Part of a small language model's weights.
Size: 10 layers, width 160, 2 heads of 64, MLP 640 SwiGLU, 4.1M parameters.
Training: a variant of Adam for these matrices, 117M tokens, 7148 steps.
Each number is 500 + 50 x the weight over the matrix's rms, rounded and kept within 0 to 999. Layers, rows and columns count from 0. Numbers have three digits each.

# layer 6 MLP gate, 640x160, rms 0.0548, rows 469-580, columns 0-39
537610431356437442530494565468466469466504474491564473443451431475517485495481509519449509572560541537469538410456494546
503534386502463518415493475482489479495508548520500541477536558415526441377496552452508501469541586468415494536438492478
574502456460500527441487559558504483505513561478508511570477524512505577411436539509507424532554520539417541443592511552
466625537440517445488439519469520559581605516506506543423490506468544470416565562518572519441491513450384494554599489487
474534516440513516569456393486452538560473514577521476464454534451526394473496507548548475475464460515492495513587480569
561368508520536528522462559558566542534520448458503404438555511408595482549591454540550515562527476443485493412532479525
531455481503615507471496472526445505515555455533455526507477543484490492584463504589499526428523543545546544521644506462
532429460480589521379552463462477505488476601548497570559520506507427533519442509475539485438510554491509547585603495480
461439472569533508421511481561589472433465493552527492539500460415496360506423499482559467522498500502473488501550593420
531487546445565546515523545462374492497591559376608580570455540550476527509505517579450463441545520538538558508451511563
586495519482533480543543487545474489452494506605522495519467515500469375470557544530507599473546543545514431548495519460
436506603452520564475514501535477506513416500516514445559405435562500437545515490620365579560463546516509547496425426553
495422474453511455518448478421465442496541519526540450493529502432493519489526502553517501514484512489475450546495500593
546494481477404484549491407487513565486534490450499473547510580534537406466453533418475469548444447484473551518572421436
455551479499524482539488523457486525526437447467431519518526514501483411519467559484510623477510593534486507415610455506
528531561572564471446475437566508519448502590484571444525498562457565448418489428504538520405540481436501384541555518480
530552484435560518447475535561489514488497464447515489543476543541473500467513499454491529468481536489492472479587539485
552442535466517530515547430516566464473503448532540483441570499451509552523614453491451499465511532527512503580500453501
367442448499462550517530535521524526491439556531520535581476420495470550399541508525428505564482481540497485454505453513
539525535517450524476449476533565592572558477439473481552580540511552557508446521478405576545558500466523523500508481478
323415428508527521478394475548649434502508469503364522555444557635473498534581482426434537562479534539502383548635558554
536510540481528461485412524616562460498519391475445612465420567561563483567421606444511465448496511561412562509537466558
519480564574516521414455534592512396530494508500474525598500501527483541492427521465619505491419551541466558499637562425
510488506439513358533516494549488443592420528602494522496525452459482558525387700496476521571500527574450515495673567520
487449593426591397436519492466560525584535467507423569553556403443560527479572437579517465523465525476470487596460469540
539509528506512548467466527560436500555434575532545531560487527609542540485473493485496493477484506497483581433554509482
525463444518459497438438610463527537561569539454458521480393468479553573489434474533474533525558537452502482477632473544
495524496532513443535454435411566499485469534477466556454534519526556495479493467477445482477487455598473554525580542479
466499494513482510526450477491474433441520504541442632501548573474556525531573518444472409554565475438462576511538461593
487439543457511513505526510491437467516547398429400473576449455423538550561483485423569547448524428524491564538457423507
496534545420464580503498528607626494522429462424564504500519490581501521530465461526434656459410598535502439525483521509
483488505521401508440518497462591583428399555534613503437532467506492493476460524518404470430418480524452437490509506445
425501436414572404609496530453604485515591468466473489515558496472502507463546535528648596602472499440527506528474537524
545590446500476507523539552486461460578435468555513499538438524552433564446386494411499456544502525500408554496463461548
517490429437412503585475473498532540411543393565508569442550546416501423572553555515531444438540579509438506471386508488
586555566544487434373427512420524552467534498419491443493451485543586547531468504508600441496378544450439479426440511457
453443457468408524424576421457556459508483470446513498418519428441448576601478442393460510420415490523513492499481450470
464531484576524505531451476403451503516427469611526482558487493460592495473540457479546565525436454442572534485543528568
530482548463506546486625451575509528454466554533500436439541443405541387468446481424522525520432440507476522602453491643
469594447473448594411522522510471494519355623486542477528497456532597455518527522599451497460382470507511448566567481512
485473566493483523443508516503547459532513446532495449493518562464483494503492426574486443519527574446469495510540598483
483521458455491492450538480470451442496487493526470532524454515554452491457589560393479461498528440593473509498440425510
473427554460512438476465506555435567483487429424563490513503516480486595485501523490551449438558492490517483476570513465
470503489454413448509570418481535530418450571479465504472503565549523527465579443466506450471523508553443507418510464574
457383443465509417421463518464621403447437452509488466506591536480435423590550543399515530519502541453514449542492467494
592528502430516549547483487530481564475469548554462431576441535539479524495415464516485613480559484459471574602481403472
562452536465464465463401460601572493539404467522501474577541491551434457559517470468442549548491526469445618523451485451
483504539449601492421491585542525421606524478524482572554442514486491518531453594486458607524454536504441546488575473583
526519434592490520494569530569503546453432557495492515476489460461549499519483466528451501372523527498464461542529513447
508606474543467535536498532523494521571485486415429453418547524613608501419494554454425508537406487505501597460599375496
565598527547577408447444456523505489496543543478457518468490489541522491507494569574538562525481449483531509558564465560
489521446477321540450513611431543496378461469478500475566526531577511494544536530437476413470459590525368518469487499535
428444569479482430542461485531521584498575518529459408472531497513510552482473432471549398472463450464464506527502406567
523566546514507473544591462499501486506447584556590502496503462569451538550382505492561485550460476508481554429521512549
506589476425500461392421547588640475471473629527539493468581522545499504502545506532456449462417586516482484566540521502
469548457518540589438517565391517483624522572466466379443455532499581436515523551556526568470439476385565542502470522432
552482572441505477382492441462550523503588541548449502510561403521493493542501477496583431445514461410468524539497606450
514502471528553497578562495536479483447463486524440524571500553492558494491531566436488496475418550493507487543580492467
517466593449468441476462510485457566532492438488473483485539498423550446530541445505512501518543496465464485516494509481
492467458469533453508537503463525466502497526496534439453458469431542519542471558486478473509515439519434453496424501542
558484502429490545497465542473525429534442564434483509451518497646503486497442548400406576478404551478526416439510433432
551591602528446460502466438484437411549478489410496439517533492470517514542527464482577426518554510574507505439552436426
511519470391580534516480463520563467590467437417420583592499528553470474501515522550511482518496559498523500511441476467
525542433477483451571484562460529502434477461458557533460452433558493527470544440584597505490518513554510486372416415531
497592453556468524458528591537526527481526550403509484601458520486421534549495547546539476472374562629486388509595581483
436518504486455510378547454446575553471429457543443571478465485499438532595420541403439582527476542535527435468544468548
489499448495512434606511474447513482504581468459479431444488501509547444414455486477538433508594444478555466522462414512
477521484561476452499524496525457477514414486487467530498594524554484481546403489492522614488448556491523475581509577547
488398496553493500463529426429518557404528456502477528527495522475435509590500506452503519438494460530499460446508474411
583561462427522505461578513565450506480468524501516510515442506553467430645529447519422529520625472610467424459448511563
426451537408532634443516471561557534504518454469349500550472525515371465523473588463478524515499421533471569482472532483
426504502487378422553482518420561577452499523568466494455550525463507478394388539544451466602493464483499481477436450554
518615533581432513483590483491542499533540523527444496543544473533570493521516577491607475423487487563502450472500491423
541537461502409497520426459528437529434436465559597496453553452661454553495412514530555468553482489524534528392589489531
626525553582505552483499400567579455508547501465536500458475542502450517509422503504487418571567534457477515502573548466
437427525506426550564505457552518465429492578533548542445460526476396487531462491515454549466487521487489470480615539634
571423538540564538463527420462519526520482520486508471478468540524489523527435448542497492586476503494549487550557470492
485443372507553521574475495534475564437536531453503528545458590521475518514536446546513471405423509493539517464508442484
559480475427516530574558497470472477487626571514464514495457409467522537571446531457513477419490460460575490491534434496
545414422538505608441545497470541548399427495521452544556560567522489513511528499476444420463551487490455479491512537518
545585523450516475516471521565478451556437425521391542513574535481546476506444590525476633461573463465469463488511499470
522523548483440563462528446464499422557461466484507547484548546559453490521485519577583401441478514474568456508504440541
550613547535442552464519586494432503458566565492492455546502525447473523476497470473488441565411487509519405550482528466
446479550442516549430518398528640496560466550569494556477549454559510505530500543446505521435438603555406565545432501467
534494455517474536500550516456412486441500517465535451527485484454557509556484501576437484475516554517475435537441448552
467479435447540514552499506522439434524574487618584542518464546495604533448554505519544454470547559477471456512552523462
549530557511459467434469467566448491505509514528475590520551527511496426525538542616461535522478587494460473516563545571
480553541509490512401512492499482524511513567520462536486588546435593447499633435455499461589516500445443489503510495532
484514397482457599491456473571575538459427435539488481475478503490446502572472484490444478449431572550445587451499465492
488573529428530437482483544469526514578485444491469505462500454529559436528457499481495480511532516515443499540483587485
465548382479515518423556467525504413506494450474419563471488547583448481523523574506493440468446542495489527556506479556
521432510531434557609493553529467540429490522467491521482449480503420543492486458571448544490522467488556452451539523458
542560413606473423512478489475475516518424535517381534484537476458566501436557487514497480443474470440554468479491449547
438486525535432494502599545514589447420470484528413533535618538409548471616504463430493538447457525429481560454579517467
469486542532502523475440578489581439569499489509421512522373497508388476480509581494508522527417479596524533452498460473
484489460463498461512591427446553514530511539562539514517551569425552454472478491430490456544493474499502472462502495458
582517556528449536457569500484453572473481544522534505503436527540459476448529447483525472553540407522478597475490441470
562551535558393553432496494469402500438543551494537507490515492479426492562547500448497426553524512492555540435439536474
562501479493562444497481493491447460478526483571554536447443582447520513565527566506472486470554485491514447491489536439
436430470544527452450394455576478490513557431422472571523515475524571527588510456518558577426545598537472512543560502521
417500423388464511493457564543510437461513499507542452496492427490522422460556474491457465423450535498535532563503488491
485570508525601577546521437525418470480496469548444576573491482557525607496491589529438480456403458413524563506450525520
395561509456503444513498488476454524553534619432480451534568540532583544480485569546455417429493497403532475618429564531
514500484579542525518466492535512511504447500548560501509493430577569407525560495644424498448496522439436428569500584443
490567508504478459431588510551580458468451517491562447427469508512459514519427468496500520554508556555476544430473558494
565555568492618572442494548573564511460529625491507473544596518539453501508502432549505531516458538462489391504497416501
550524544516559518494460408499487490527456532492466581446534533497554518533434462494556530546468451518473503455415470422
388487415512451516543460421458547413417433530502479501536511563506426455483512455499502545587437509502531461562511410524
545517596537521532427560487415455523479540484447445426473501549435489592530617574477452532596557545484573459401518539525
521503526539485516509526487503462558505530454583546470474558493489453469556497414573521461550527470437460443465433542532
540451487525508446560562462542623529468401454499527567478581441561472523471486518499453517523471441518512464460565462471
519489497467475323488532525475522477541471474450557541462523411555479552482574508428523471521544606523479513546549466541
# layer 6 MLP up, 640x160, rms 0.0514, rows 469-579, columns 0-39
510375603534560491440505528545464545508547521512456479504510499463561505474558435508463580499501527579609435520528555511
519545516488439431480453562600539448618492551561530479465467529462454410484479473510511451534451596397460582458503477467
455558520505575471502521568546592463522566536406525468529469478493457555453431465558555464535520477538491520551541488553
532406492474552576481538505482556598475568459517507435539479481535514439431485525520408559467523439512577507498461525496
439529486534438534501456531498553475489587451585514488533439570474552525410516569496550480579420472492475617646453435501
514483558451435590453550471504477455413476517548548433476513445471532523424455548495472509482553480436494507551416416450
560497552597501492529433524515561432559473437488566468422587505540454401526513517524526429477461546414479448475419571450
564487590489502541573544478490495465463454606574489480570573550472536585456528446479526539551474471478449473481472466483
378480497489601477525422511496465533548489404472436524528475466587418591613535464577522480518509541437415493543476470519
524475521516480540605566475528496535575486522460509533432490481512542519496428526436498456501449478490526485493420547613
491528450399520488429470496476572552549528511436464379468491484603474537537520458538504446567555525521541496361397376574
393548402402460450464480521447494503562529492464385507486525453509547494569515490509471544536520531503481501475513487510
538546592510562484443500532553502500479513476605464445390437418602540479544467520533563497533534459624452579472468529536
544516561428531555493453478517412478473527515484523588578562502461457517558441384544536502463549470513493465567501569480
485465544585502529490547554464370405465539461487385401455441545528554489485493562470563472368454557546492487553482496435
489503468483476453616422485424577553544520509550552566579565591523456426571446441584528463465476446540565548537537428543
439465436427465538511523395424551464575437432529449422441469517415510436568429468487527532553495541557544479446476540605
532464499602528513487576452508496437524504505469427562510497492469508496493510439514517531582454528521478482528598509458
539551597457527467495456501463420519469558439489437585543448510456416438505545491416494451418512535444525515525507475437
485587462492563531518451471490501528566458528520559541564445571499532448505473508491555467537481495502461483575508455491
540476600555477600574452532462448499397523499540489528464535549489458516492587454555448502391495512552529518611542589500
480562474444576523521519461428453493471446444504415519504576560543546443601539531482533533384422551579525517565558533513
418549464488466543587503466444447421517384577446522459537572583629528440442495459494540590503374547456540467450560481439
529508523442544415542583597472445484606493401493512475498445459482567523487397593505570447509517401564518499533619495481
487495497509514551572523533612613491513488583468449513499480560441601488386424414485477528418487538471496476526565530464
555474527531518513424496461574425461524451441460469505497504454545609474548492473635561521489560576476472459438532517543
597532451520520438503536501480482453454398494494500487473554478501455482530539536511474534439571524555435432574371527571
536430457505553549515471442483568572417478634449501528560499476444565602447535403528488460507567461530510587575451465467
535544536556586503478412614496551544423601560507472532547412400471455407430479478542522493459499543523462514529470463600
425489541531495498542506514492527440466417495482385523441445482382506524452476464482469610526476517533514477581564490554
528512574562545486602423468518456466518483586449525463507520493522424528490512546447501506471485443526480526520477406445
398602482531389454534435416488488392525547467595489551445485514503403441562392537481482505526506397564442441505484587470
448557546513480471488587561454522476421609515454577408472510529423484603425517494552442443521516448520463510617483439574
473435486541464462502545515410425448446597456458548500407526546447472554438454462408507439583497466460514494504502510530
615515533590577434473501530515478530469533455409517418444487473510448549565440483593512439580650407475502521461491576540
541419512549558536503406468520521489492626561546485492517473535450580541423571542423496533517539515478455611583472372506
540550566459553547493519494484543466523485472531517455589502585548515596489583512521609475578559595487475551523531431488
500472520451427501554509575429519477481464431487435573528503464478519462521577498527607460433456503490511528406457519438
523550438434482486519587478478405526442466515543520423492565440542483488441491488511434499498530550394539486501428473485
492558473513422512350455422437480474549494534492430587506423564592503425543524581551464542518450533476426458484537433570
488453441504428552449505458528606526530489522542477536460568462502540461546538477490419504538430462560525518449424593540
418440443472520500497394487566522550479457522503558475544482414561528392532544534577483539405473487582479504463544536534
480530500616524433607536495592511522502507520555419513495523488523417527452479458468430505493515418425528518523480439452
512434462530504486467421507573468505572511411460382567477512457515422484567513492414469517505485557471524468481426527483
549588535536571505525561573423445553451559488440419493454468496540495497464549531660530565552459479563454490513580440508
433506572478471405504426516499483495454542508535535520504548505541508510508486386644404477495422550477534463484482504380
490496522541567436476401549521397443531498466419426478443472501505450603541435501527514463461515435469428439478456489451
577510546481383535501505548411534505390560511537442411416468424534487477436503441506547489507571501519549513501360526521
511545544532474529456495471550573530466516440530532500491502487547496434413458464556467434429503539480582494554526457565
528452548491485548430401571508400472563517567531505505501407540514485573557553536442581557600531474536479423452399442569
565522489580544469478471422569510528519540546516478567490480525533479531470529512432510538403500466411501570575496470451
507413484514564491454472607426512542575481541529518553577467574538479578567543488506489503537399529480419494533591515548
542534552523544561607477378555417560417557537541517522503567561502521455436544585518479576513458444495569493556495507505
434492462484479495445517509517452494488419519542477533480571518543480491460568556550541532451495569508573486513524441449
482526393489548530552525517422526486545479534539497533559485470510504605434587576499476525517522513507567590500482452472
506416425418502532588502574459522565450517393426513514494422461471483550559442433399449490527466587519483506423509547409
616414550441549550485542549447396616516575504481565537513441454560491481516497478512463490625650458540518502564472417512
502454478455494509580564502517478432517503443494561530481519542442604573509525481404536459409478455561451484568529465476
486568511404442537557498510462445559508511513503559546521523605433461495478403481590527365426515390498487427527539387499
442456375541519565487502498467452502531515472562479466594499413468445448510523482536453596540593447464537571532541565537
441497473489537505478545494519514530510527454479532549444520502471476487521461479538572588605524456590528532514542521549
491456444511522540449533487567567443411452405465462472527508504375419495477485426502544465524577519426502501464499462516
537520403469411474427527502438429426446485474504493491547345553420562532506549529548525480444529456525434559568624463529
526532521476523452511442489470515486518566501499506548515544431499552413460504464501572460517480403509474517480506504562
529549457539488387519416472604644523522519484463416494512515532483467499572541526518537542496521597455495488454524369499
427492474486549420499558364528595515502433632470498525497590558515525467520474448470440544560432459470514485488430604474
550392499456485561531498455584499483474511565564431503585523457457451432509578525572474434581480446532548535495543434463
596506532519543400461518499534510507469553501476566563439452556577458509499599466546511520514501450523424521445519456499
556494496519443560540449498540525498512627482602438396494561490453543454405493444474497486551417451508557491555414444528
472551436552506519402501501512466451430482591434504547589546611509354514577480487490596463343637475534441489436532518517
403445519442540562416498550517485475489532535477412501523447579558556562553563515543523511487557458516525563550519473557
436408429503370506523398481484552586461501491521522433408553542478542497497485474469454419445505528502441403451415552400
451537543579609530481518414473466502556495528518537546575506496512495526517517551499462416503564462479531436552493544529
440538566439455549552453506567456524463440533542487520533465519541487496557493479571528461445373500576442511435472476640
520476465488408516543437543509393526489505475492443446602542555558465543530573459459515414550555547519419561412519471478
461556487498495420497479511443457454588553529433508480496516598509539501480431463531613552537530530486563541469566486526
484581495458552469494498511502559564542568592496492508565489473540454547531448526497601443521422452478519472486534439539
567483461469552491578438525513493511414565461584524525560413461560470483570612524520459603478479495620494450474520487607
551550495445604508479449488454469473512561613508460494512520434489486487556498509572528511400472518455510514549467480504
452520459423501522444578470496408474408514508563501446460490489540462523516387583534526589513451497525440543510533443544
457509551463504438458496479405601477464579523522507501477582518527452450501558498492473620450475413397557556608513440545
501522456513465468432464532486506479468489445479515421417552454525535484510514500507515431416604509439524503519595503449
483590573473519529448514482544500540438532516480453548514406520427388542450542432512489482587552506514450478459462501485
489546554441462513595362518486417376506579478553547447504474558472411523496458582506550497574529413519494558569567457551
537519502490451495512446497457550505500521430499564546537581465420504422522562437539454415546572553532535473509551545469
485471572441588508561482514465428394527568477571423496515535525528642540409487512514586552413456466584556485434538474477
514538540507490435556492591499514439460573544505514387416431403472469485491399450557576490471543453584492548538417506511
493500540522551508479472531472468583468474591487401508480559561532531562517535446446487507539447507499501442472617522483
479548545527396406458455470565448513515440474564386516509595495484439550533547452535502492552521499573570458417536494525
483468482461501573451587438445571502532484541503510463437516433511512515430501443486444491558507466475536536519547510496
533501439477519483587559515440575512513483465550559568460516437466539459491544528552513452442596439523448461547412536460
487495576476529549438487394435515488572414555488493456429526490517498506482477489578518612522463557513537534527548550536
539451460467525594529489634522483514447519397470530594623517567456500538586463486531541475445519525539474534456619510543
367539412496434484440586547504534479556438468442518573471543533467477454519452487477389559477451616525503398380565544505
357479411476464518415522450541456464509427478561505517488566549491559518508510516573397492434490569486474484465598547534
552623500417495484525536460561554442531472501515455543563528456455467536457502502454583473515483429403482456533496525420
523471577476560505535448536518517521554529454555559464410494479497484400546491531564514467534474440571501504588490477509
529426517572534543491502580559544477508389487450562442462630489423537524487522433494501535522494553492485465490559547518
553521482427529521512466592435465514574504509484522480463473491541531479558505454477451434338588511491557512401551449508
551405491519449461476470514482538571495635471517467440414471461480482493423442543434567405453451436432513526465514469537
521481510548525593507523535543556530468431480471430567478508496537509509450521512460489491589487424520490505524431467511
493552550433512545430447475390553501557456415450488533491513509466480548466335547476525529521418502466501527490556451545
527603493428554478485460533484492503568520500466436498482436613598475531494432532446541473538538494470463553469576477489
533495522480568569495480518475430470459537532491470451470483536520466533555494524502572513522550412475519451480564562543
456489470480480448528431437577501469479565484486479530483469549525410477476448483409476568509477584495504513456418503446
543543473533542460545467515474528577472525405439472580618425492469439560409426583513410538447578486510485564500537468553
483524471583543538581476443578554474449490564491498526446513467488526520486493461540503511538412524568505371500535528486
521535445538487419454538537581506508429465580455494416430498454470491525474538471638440525451553544505486469527478468466
498490484499449584449527531504568402476461535458508539476474508516514540511518582426552570442469485482547484498508542465
500444533438486405451578554337407537544500508505510506498490502494501545504571526377543492480534572542482501391583427524
520555490464529580571572488534541523501544526566526568517512469486562539416526557556558482525461546490461530584559525474
# layer 6 MLP down (transposed), 640x160, rms 0.0355, rows 469-579, columns 0-39
509585385456528393420541556537396508476582437433538473518547508540542518484483426545538511475596459515539586489481469505
410529466470463605546507489442447572576448520462550476446452556552396454576590469456491495525475483436562552471574558442
459413468535507560428501498506455519485486477489432615502588458434469420557473542622538481520544572523489485513385538544
478520452511541383412451559514539509502444510484534491556620432552535443453525457427537546461522552496455434524475491453
580551468429452492462424611466464536519499500586491496520541578533464483485502507420501556503441481554465441409473482482
527453545506581530426589501472461532542422428420549542526481493525539598474450445567494431531518548602464566367461566409
416596455413532486483528530577511540401482489463476527513536475530544532485552479479430414477503486480432444481628496483
538466519494583423464452621531607454455521368457497478580507467598515534530523411476478538503507505513476540517517501450
471542461498541512496551524605642540471577517439548543551520576468572395490579482511466524518522487549469570439523497483
441623538426510521525407493443505539550478458448490498614524592509472479465515573563502504530480505515520479572533479515
488500533503495415539513477542536459451445491488474545444510481554468469390526489527554477513562476524530564385516598480
462505569439560420557575559523476430497540488554455445455438535512547476580559389522553436541499502562381531557607414474
509583508401515424544496587432462318522520459475544444413527507529493511528542519391510467463499532447491532506512487572
524439512448479439425570570522458457484488526502475453489494475485471485486513535524530540575490576478404458505366497505
410651525429453535501601435545633509545491518404621532509539539498587531480530455561516602558525461426442431509506556555
508493539510543477474518416518482496491593486501548419379456377573428560391490565523469503487504504450488468522479495507
455485452446487515450481507560484469529537420406476578460494583453566566487447557457511475488442594442508496446533506432
537506563563531578510447557459502543448514540503479413465489524510426394533453479536567396497542595506533445578585492461
465456532520445533493521441395491476544459447380506386525445467557460520585547517458513398572468571460546565508518590566
489561513529513510461506525480374491462530507475495485478476471469487567505489537450559438517589518574521482521565511462
488500526450442414588489460397571609374489482489473512594681487536473461426470533512461589502476561567555580505611499473
523556493474514434465488558495587508518489508530570495547571463561553485534480465511497520515436437548470449512506589464
511553561543491570524423440617527627508416585500481493458488539558482515437438556581588491545485516414388442486439474520
513430488536467525471396537456433571401518600481565454473504521446547488590508489483550528514508501473537477509385476468
549523558476509576568522476392535519539493530466611465441480469553458515546410527474569478484543478560530501514457549547
538472486489516546523436465472509507563523570508468522553541524609411574417564507472540470445464561376620525489445545442
476534457526484420570545560441456458498515535489525442473511503561490499467390435429473459578541469490545498507466553379
447503429545526542522559405597486502522397471475427574478444484481393597507516563530493554498510517475454522388413423557
474577478595463623516441472496414484437522493498469512468506533479526509456495469455425417529463516390557460477500608459
467546484492484546439509523482496627460437455410493497502459553470543453475583490500479536473491578486484526581412442481
546475461486534502570518516497448518546506556453521538452408492546481452588520416445518515545486481529484584459514509462
471405472475540509446486448466471440558450460486512461451400584499482429534470479489573459521485526496515520509478476442
595513504519504558496534485498467456535459401406476356485369467395518512457428552445461444520517524452509559504428499539
502466486489525545513519471479454458545506571473464519572487528509493495498506563475509592434448576456488478534461483550
436597509496557516546465541541510382506527521462490580455514581533534485422542555511528441502443486550474470547491441441
572468389492477537462535532524423521482582542461493488620566524500548480563607566504553598442500487532498563445529569495
544489495457518478522430486542519627528419536545518514501535511483579510509554466502592456489448451518522482437479467542
512524539587525547509437419570594438536489494476467495520446532484570504491521481480529403521527492386481504460527424445
510528542478528549452479542540535504448530479486356424540588480557479572525513528538568463458559431508535590506474595421
488525490407386443530473574434464504461517555486513428568510563414543480382669567504398421446549480489424466431496544496
508539489497445465449494464475498567569475488474553492450533489469516359528499468514525484547451536429489487501506471515
520524447442489521544500424440397554528576454467477548517490442484444517468577499511440407500547524465569539526511523466
443537488447465533523532521490489470503511500449542500478467496539471489507428496499443503458412506548522524473471450509
525481471497460597563474521431483488450513512534425486520499502550508517356507482539481391461516463462495498483532503428
559489495519576512506574429475538442511436445532473550598551561528424536562480490474487506521607496522513535530511513582
457463503529531458497466558491547491514602499564376531479499343471430427560461440431560490596498450548537567464368460601
413471397507511518532433393486567590433490524491449460496451492499373474488563492389552536528358454401460643486487534493
505545463421454508527470580491475467583494461520545551479416521482582453553439526421448457463444612531593503466572450463
640459483473556498460491547492426372531486405453509519511410535487555575491550498415512526479439601501489448524489469514
505522493535505514525398452572517553547440465469474409438573458478575436507466458536576522519550528500526505483612495551
550465429481480508492449461493416508491535472482507361521470423453539469501476492435540556519429508530508546427445432462
540424562550408641517478487429450577553539508506424532493429505459450418534511503513492572508457484486520388502523539428
597526463616445553489434432484560460464454449558504556509500436520425508565449579472498590482578529510540459489509405469
444481522431485488440506552367524559455540448436438516503479479575420456526476463455534449540480462543445485447495514546
485599506465457545586442517425410491475509490502560464441510501504477536517526458494440486483510383498535457454425483530
559510420489513554522557456528453492452479530436509534425487404569508527422463519552555522527447449485479476495495485449
484438480496464432527505548466582400517491524489556572587541487385500555528470548424519474511513539633408439520452576431
577459505544525432482476490515399530555507517589530462588505529450430451582504516504516526550492582491471410382432467499
542381552454513499579520531409466482507565535465536455529424465408506495524588480477438530507510543461418537495524416549
467511551474519482454478559520504458530564428426540460508478623530474498515519505467571499543544511551525549484581413527
491490525499465489424535580416467470638487376490535546493463509529475514491553465506547463461455567504498599523547502512
463544411395420421524548419367402560507461443571551507458583478541493522483483496517508533490409570544534552474567402482
458467493497473552556567464523541437473485533547440536558542545533484522509479532481509542511448589529445497481464557468
470458563523498668479533426510623503561464488496492529524475504446502475514543489469515493521438515464524503490489551481
568501507501521510482521523475424484510503493402429421531392489445430548467466566495555505470465488455554517558561527488
409495587492568482514609510471510496536576516403524439551389566536486408498427604481423508550517469504527523525495405466
487580573427461544481473486488460509409585502506547426395488487484430472499527478457567466458591531549544559474401445510
572499500501513574555565424480489477488529521594519596491505519417470538427461584435511385495500517534376543451451543501
517490484550470534429492496493598438483535540582443568520503554508445481417467490494468434551470392544448484477535564500
456466533493466555502582520452578552567563456490468512532449485459404565389582415502508515486536549503557563555461444472
411572549505449540491451655578513459455550555441622484415493490583551508418484443509476490476461509409496504515446451470
510481458519465603447573612506495482540541471486584511513463467453541470465543463405516548448520512382491481409553541535
565513475492434539507508506521545482466492415500403428502489542555507518505490478507497488514493481437458450535443545536
535497607395482519495542544525394516568446477497403482460592500451554437623445599437461470565483427442530461607509532517
577473501461557553577498459489531503379530440446435474553495567507399495485538532355425445480499543441474497492586473501
468533547550543508495508463459584527557530505478518589335419570545460616485436580463425567449444537524489443555599418461
484546445443520499451510571562530535496505513529483465503500498537503533469481523475514507469562576557470483440545631559
439510576515536508561467542488490498505589470503455399508384539378493534542563576487568541571564575503422468514409473503
484418455483529504528486417509519459494540504489531568487498471491440517533507529474537411507523468481558538473525476479
500469518534485492544498474501527515565575479547483490552525496441556536512539456437477454503470529498542445556457527425
534487456527534411390433499508434505563520490446456376449538552559515413526538507581510522455511530521501465527525478554
494525552489529547517517452432511486494497438487504558586434444483477559517481475508558473576464512553473481534443389602
449492472489522391533494489503475451487453515451544583536431532544528461483508457523472442423505535535437551560479429419
583548476516404543554436511615475452510427458495547501391444520545479500447537544533478517554593470509554426460424475506
428550612534517496450472508473540506475569485469552543512573555451555364523505459376571478437530445416420524487461529482
582498416518512514509514497542482534469497502524519527477526459451468504574506411412468488487543467476501514394468491478
539550507461514459485494509555388491507551520490547496407550490514606502521503493542499545552514539503505496466480534520
427525464465499488469496559562523553420518513498572536497529450494486469490530500539443503482493508627559485488488516488
506537486481520487475501536466555522547451402500488503595431506491480387472490525464482430548449526482429493409518509530
565501484560501529543505504490544461535464460585516487463549513520483459586452521443494554526459544553478469482439571472
433494549508555493489483468529473489539440579540553552483468548514526467645417477535474564589469550516452535404524575496
503520413484409382447444526586544495526486476505604580502499453487529473595530535451567503455539465489549507400474580530
617459595499474476431450553485528466596449596457499488416484450457432566569489427508509482519560500477529543476441396407
496556613492537514522453494566467571625598555483499485405436646508494540431502630564451440473491547552482546444504395427
459564493567507475419470412483426479463496408535491430471489525472433495461528558469443566569533497568473535411488521532
456492569593541461466477478477504487495592385453401454523429489512439520506417566468523505560553490573432447491536471510
486546512413426539477516453496503477546517444457444458482480546419534436488613544454446526492489478437477489524503538510
517492429437429494493517474420442529495514579514523550530428471567612424542540503466488569518530496536522515517437465502
512526488504556409455609450458489520534555523514515511474459472467546513561518414458452583446421428468416501561511485474
564513465571520502540502465413499516503536534438493574475515534529525599507517468584486438432467606484520494549506542550
511500450565505522470520486506586473468584522500397455516450529533431480560475578514404527550489554487505426502470517514
484455439450506511513542446487572460478471560474414438438494556540466502575529523585483492519472487565465457505483495558
553394522581521527479534496474437506489461491534513442510445455562412543500515479507511539504524529555584473513519516514
507474457538549473462510484477472502408425452486427508500466522507523436575582481529476445541536515484595543447472606470
560469457499422541558493491386594450525506473515431575605499556537525379469530567421491522478525598464432479529526577442
594535629517476419581522578546501595450533461474541466407540497455516397520362488436541509480484522544507493567514528406
536521442389501514431518498459466491569383507540581481541445609552543459555477522503488476516465580407456533450619538533
524556452547408543486425464474379519478499531500474551458577619504522508431512639483547440454492634466487480586542534554
430508515466520513502529563490466432447558481449600488481518521463415559492555431465528466501479417448551491435529413544
426435542535567521553464444571533460494508526486511495576545501519533506526429559518523414496534476509544500477450588494
570534562543507435528428422563495504502519554521520506511464396498497441519489479498487576494516432541432428570507491468